From a checkpoint of a small transformer trained on Wikipedia.
Size: 15 layers, width 128, 2 heads of 64 (1 for keys and values), MLP 512 GELU, vocabulary 9894, 5.26M parameters.
Architecture: no biases in attention or MLP, attention and MLP in parallel.
Training: a variant of SOAP for these matrices, 211M tokens.
Each number is 128 + 24 x the weight over its row's rms, rounded and kept within 0 to 255. Layers, rows and columns count from 0. Numbers have three digits each. The size before them is the row's rms in percent of the matrix's.

# layer 2 attention key, 64x128, rms 0.151, rows 43-63, columns 0-63
088:164139084123132126077128092122121109127118103083130088078171126080105125128132125124154119112185112107109188094156119151121118075144134104131114118138123172163117156148127137125133111125088095
096:116133110095158124106181151155158126169108106122120101123115108122132129138141146129101129127079104109100142146087105132142111120117138150147123151144178152142103176074143119135125151142124116
093:166164120096148123086107122154145144095131115160111163107101074137157133150077106083110114137140105148122097094116115150113156109110113155117132108106067145125166153145118130109126111090170134
090:149116111144162189100157135117160129128132138086146098099067117105105127109107126151151123144133127128117115121121133116110144162099099159144119140101132166159107144154174120149173104110125126
093:096102159137138109113148152160111138152166113083142138146088120105107101157099104146080124173129151124160091141134112128137116121107073153118126152132139137112170160140137121151143115117144133
093:104113121143146117116125135138131123160116137111094106137141133129097158086103151195141139046131145177133131136127129128153140180140145148161125119118134143169091116179139141134136118130124100
087:133134155150126113150160189176177145140129126120089100132147113150096101137141150140094147143141157125098101129143142134150116138102141107091129112117185094139120153119087162162108129163109104
089:124132108130125132079160155084130088144132118117128129158117067141171071135108060107109145113089121156141124111154153138133147153188136116124135112112106140123126102111157109174102116152144104
114:108107135124113120146128105135105119110115112188193108120133048117125143135114109119087107126138177112111152100135106116129129128155099178143157123090105136148120108147115136125174153096107105
151:131126094110149091103178145118180142128114123124089114132129145134123143156144113142127107152149165118111160129153117108081131114139136126118117168104097123109124138145130160124082180118104107
103:138093112106167141130151128136094130109109135100128086093165121147136144104120073172122121149121100117136123173126104106095122171154132139164079078117150126107144125109125143116099142142132111
112:120086126131149115117158114122172127160156090082097134153162121118155125114124112120110133108175137111110153139108149151096102139077120136146058174161132108164130128123122129128151119119127120
109:128132138109106110156135143166140114118124134115169114134142133151113104090153074120114152124094128125164123136087159133166162130142123140090082142174147176126087088104144089126138168100139126
112:142152147136162107076107158134126083083103173111142134133105164139129098145147152134132106144087126166120096159140108187110146136133109105127139134102110101170106130108145125096113100170110103
101:141146127161129128140145109133166124157132148093121114134140117127109097134080153155128155135080137111139080161132112137110127158161137125104076122134055105119141161154090141104134130093130109
115:156114124088157124135138103153167123154136145113061112108137141097194142115125110156092105126104159121078112118123122146105130121095136148119138140171125138135150131177110165132130134167114189
102:099160146182148115128140114141109111106149126154154112142091137124134118149169107141112110117084117134107169140148136089117141114145100124153141159074123106109115127128107123134117105157139099
101:139127126142137120102110183122122115149130143147170122141126131117103148125098150125129118092139141139138133126141151087137140106110076101188129126072100097135127146142129116120132129097176080
107:139127130126113095194100154070096113137131131135134164126103132119135133121135154132128131107086137141131173129108137130128160124177073081165110149136152132155110136155101122128142096146093120
104:150129131135125124170169156121147119146083075154097113127147093134128171140132161138151122116115158120106161133123106142142117152094116140128165132149148146118133120103120132142110145099156129
103:185161151151089120168135120068094130153158159119194098072134133132117115112154133097133135175117147114085120133157146166127098123106122158118076148117120127090119099116157106138162134143139116